{"norm_place": "pre", "rope_fraction": 1.0, "qk_norm": true, "init_std_o": 0.0, "batch_tokens": 131072, "train_tokens": 330000000, "dataset": "wikipedia_en"}
Each number is 128 + 32 x the weight over the matrix's rms, rounded and kept within 0 to 255. Layers, rows and columns count from 0.

# layer 2 MLP down (transposed), 704x256, rms 0.151, rows 405-407, columns 0-255
[[ 60 109 206 210 101 120 156 177 117 117 197 120 144 149  97 103  50  83 130  82 129 152  99 102 115 116 103 144 116 115 159  45 125 155 138 231 162  86 135 207 166 132 109 111  79 184 150 129  79  95 147 175 123 103 168 155 126 131 155 109 122 142  87 174  98 148 157  77 140 158 189 133 141 141  91 162  97 159 199  89 116 126 106  86 151 115 163  95  82 120 134 108 157 195 181 117 149 125 176 112 106  99 132 136 114 147 127  97 133 134 180 145 104 135  70 202 161 139 129 132 125 139 105 154 134 103 168 110 112  48 145 137 129 177 143  85 171 164  98 193 113 139 113 133 144 132  85 143 161 138  97 136 106 169 136  95 193 101 150 120 128 143 131 168  72 115 123 151 136 173 160  36 107 171  98 148 151  94 129 190 120 106 164 116 113 144  97 110 116 168  92 105 108 112 146 109 108 138 106 106 168  76 107 161  80 206  92 148 107 187 125 130 112 114 135 124 122 159 116  91  85 131  93 143  91 172 159 134 127 131 144 170 133 121 151 115 166 123 103 166 137 104  78 149 151 123 152 118 140 121 146 165 147  82 160 158]
 [130 162 113 131 113 104 159 116 155 148 123 127 123 142 132 129 150  86 114 115  96 181 199  82 123 114 156 101 136 111 135 106 139 132  92 151  93 104 111 128 107 182 167  72  75  87 113 150 123 117  61 172  93 128 133 120 184  92 105 158 107 129 133 164 110 145  84 131 100 116 156 118 129  98  67 156 123 141  51 109 106 107 170  94 136 143  70 102 134 185 124 151 145 160 103 161 160 119 178 164 138 124 109  95 127  53  95  99 163 133 153 139 187 142 173 127 102 103 119 166 126 172  92  93 104 114 159 165  53 222 136 159 146  86  93 131 134  69  69 175 124 142 172 127 164 176 166 124  93 119 143  93  82 127 127 103  99 175 128 129 188 115 152 104 111 137 109 130 105 126 118 103 158 165 101 150 117 111 182  75 177 120 125 117 185 142 122 125 105 166 174 158 103 123 102  74 128 135 107 190  93  72  86 154 140 126  82 165 120 169 135 138  93 131 148 120  87 167 109 103 128 173 113 138  48 196 110 130  61 163 133 141 113 150 192 131 125 175 140 192  91 142 138 113 109 159 190 120 191 107 166 127 111 112  76  67]
 [132 143 120 151 145 141 132 185  75 123  84 167 118  21 129 125 120 148 126 137 140 120 134 137 165  95 147 146 144 126 176 152 142 118 145 158 119 138  84 144 140 159  87 141 132 179 163 158 154 165 126 116 136 135 169 162  99 124 133  99 157  93 153 100 118 148 115  67 158  93 112 112 159 118 140  72 169 160 146 123 103 206  98 134 138  96 111 162 100 116  93 136  89 181  99 165 165  65 134 127 119 121 142 180 111 121 117 156 168  98 152 188 125 125 115 170 178 105 123  85 157 101  97 201 107 123  77 149 136 162  77 123  96 115 123  91 172 155 130 103 149 176 150 140 122 140 194 141 203 161 147 132  98 122 111  86  77 143 103 146  92 101 151 148 130 130 127 133 169 133 114 115 165  97 159  82 113  63 133 111 142 175 124 178 135  98  47 120 162 167 146 141 161 183 106 156 144 132 159 171 118 105 120 143 149 158 124  81 132 128 177 100 104 141 164 156 112 149 134 155 122 175 180 108 109 119 122 124 174 121 119  83 102 104   1 116  98 135 120 127 115 154 108  69  77 185 205 145 108 108 164 104  83  92 144 146]]
# layer 2 MLP gate, 704x256, rms 0.164, rows 406-408, columns 0-255
[[139 176 146 148 169 143 124 110 111 117 126 140  70 151 172 138  92  67 130 225 128 211  76  73 120 132 146 144  85 109 120 109 121 134  68 162  97 135  76 170 100 103 116  35 155  93 119  99 122 161 166  86  84  98  91 169  67 117 162 120 155  81  89  94 119 125 170 114 174 169 124 119 136 121 166 159  95 159 106 143 158 129 135 112 136 157 120  68 129 107 117 114  43 127 137  77 136  70 159 140 198 156 144 122 121 177  96 152 130 175 132 140 142  99 138 165 125 164 176 134 124 133 141 162  79 193 115  39 162 144 128 122  96 137  83 120 137 153 147 136  32 106 151 104 123 114 142 118 100 112  80 136 132 157 177 108  93 120  69 140  60 170  98  59 135  90 111  93 145 138 104 147 103 111 164 141 103 197 162 165 169 143 167  80  65 123 106  60 173  74 136 129 128 155 107 117 130 134  42 131 144 180 175 112  81 129  92 148 144 112  67 129 174 129 112 147  88 106 139 143  64 180 161 167 158 120 172 149 104 179 162 191 147  85  60  88 131 132 137 178 114 163 110  83 126  98 150  92 116  84 122 116 148 100  69 165]
 [146  91  94 115  58 190 153  65 153 108 155 144 129 119 103 182 140 101 116  31 117 194  80 139 133 151 162 133 107  88 121 119 112  67 131 139 111  99  89  92 140  88 104  96 160  72 105 122 115  98 108 127 192 160 100 110 146 187 128  92 154 175 123 128 147 150 134 128  89  97 155  79 125 173 141 131 164 139 145 119 167 172 130 170 133  71 126 110 131 109 174 119 113  88 116 124 113 107 113 155 186 123 113 146 187  97 111 119  89 120 161  68 129  48 126 167 192 138 111  78 127  92 129 100 168  57 193 168 138 111 165  94 107 141  96  96 133 164 149 164 168 183 150 218 113 177 135  93 110 111 125 111 100 153 109  54 100  85 107 162  97 171  94 161 155 139 116 118 141  60  93 187 166  94 140 132 161 149 203 149 192 165 101 162 152 140 139 131 140 162 121 118  71 170 133 136 187 100  60 121 115 117 113 214 139 154 118  80 130 166 131  91 135 130 161 107 175 147 143 127  82 184 197 125 153 105 172 139 100  57 155 115 149 123 136 105 156 111 106 126 156  84  85 132 146 108 128 131 116 127  99 110 125 171 166 152]
 [138  71  87 110 133 119 146 136 135 104 101  41 152  71  68 100 129 145 140  99 119 161  83 134 172 148 109 126 145 133 113 137  96  64  76 133 201 136 129 139  94 100 188 132  88  97 138 101 125 107 136  89 146 124 146 103 151 162 126 103 103 138 101 147  90 135 128  83 117 176 116 144 170 177 214 145 112 112  83 139 136 157 117 119 143  98 119 119 214 166 136  99 168  65  88 153 138 135  99 110 100 162  87 158 108 114 108 151 128 163 134  84 119 119 161 138 169 104 171 168 159 114 151 157 179  99 173 154 112 114 168 121 121  80 123 186 111  67 123  74 126 108 158 120 181 111 152 110 111  93 117 130 133  59 146 108 111 129  99 175 142 105 146 137 107 118 115 109 118  35 143 152 100 163 152 111 173 201 114 121  93 161  99 129  90 114 130 128 109 121  93 140 128 110 168 208  14 158 119 116 121 174  89 147 132 158 135 105 106 165 166  80 177 168 109 110 128 128 135 143 159 163 162 119 161 104 164 101 104  81 134 138 131 142  78 148 143 101 209 199 156 138 128 159 146 177 109 132 130 110  86 127 115 154 141  84]]
# layer 2 MLP up, 704x256, rms 0.165, rows 406-407, columns 0-255
[[114  77 155 122 118 142 125 168 120 181 105  39  96  97 125 144 121  92 102 115  66 126  92 136  75  94 150 140 115 153 120 150 121 159  81 141 112 124 121 119 126 119  99  81 172 157  67 119 103  76  78  97 154  74 115  61 115  92  49 165 159 153 161 133 117 111  78 191 170 173 161 178 142 139 177 152 126  86 108 125 147 116 187  63  78 137 167 158 102 147 166 176  66 141 136 130  82 124 103 158  89 192  65 160 108 161 136 137  75  95 150 117 132 151 145  98 143 129 112 108 128 124 125 147 168 119 121  89 132 147 134 102 111 119 152  73 127 130 121 144 151  58  98 112 162 110 127 139 121  99 129 154 138 204 121 120  84  86  93 168 169  86 163 141  88  88 158 104 145  94 138 159  94 120 137  99 139  78 106 170  91 113 127 154  90 162 150 135 191 155 147 153  82 103 149 115  71 119 120 166 115 158 135  92 123 148 146 120 145 147 134  55 114 126  91 147 127 108  93 149  83 189 148 163 206 133  78  41 117  93 132 122 144 134 147 125 176 108  84 103 141 154 118 155 163 108 147  81  93  91  78  76  85 147 120 109]
 [183  96 124 129  95 181 128 101 134 182 102 128 108 215 137  84  41 131 105 147 122 129 188 132 170  97 153 134 110 108 172 125 143 123  72  51 135 161 126 104  99  68 121 142 124 178 131 110 101 103 129  80 113 130 124 120 156 182 106 121 189 115 146 117 147  59 108  97 121 146 115 153  88 125 147  86 126 150 161  86 126 145 106 103 182 227 216 212 137 148 143  85  73 100 118 149  91 103 100 178 161 114  94 137 108 150 180 143 116 125 127  68 138 123 142 166 133 145 107  68 143 158 138 104 130  96 123 108  19  95 106 122  95 110 117  95 135  81 149 123 164  69 101 126 119 143  95 112 116  81 122 129 141 125  69 153  46 177  83 159  75 160 203  90  97 141 143 140 154 111 183 151 106 148 106 169 120 117 131 151 119 103 152 139 104 154 105 141 100 147 153 139 102 101 142 160 104 104 158 146 163 108 135  93 177 127  94  78 125 163  89 137 182  51 132 145 101  90 100 121 142  95 119 159  92 185 126 135 159 150 133 145 181 148  90  97 117 119 156  35 184 129 146 130 110 133  62 135 129  74 101 131  69 101  44  97]]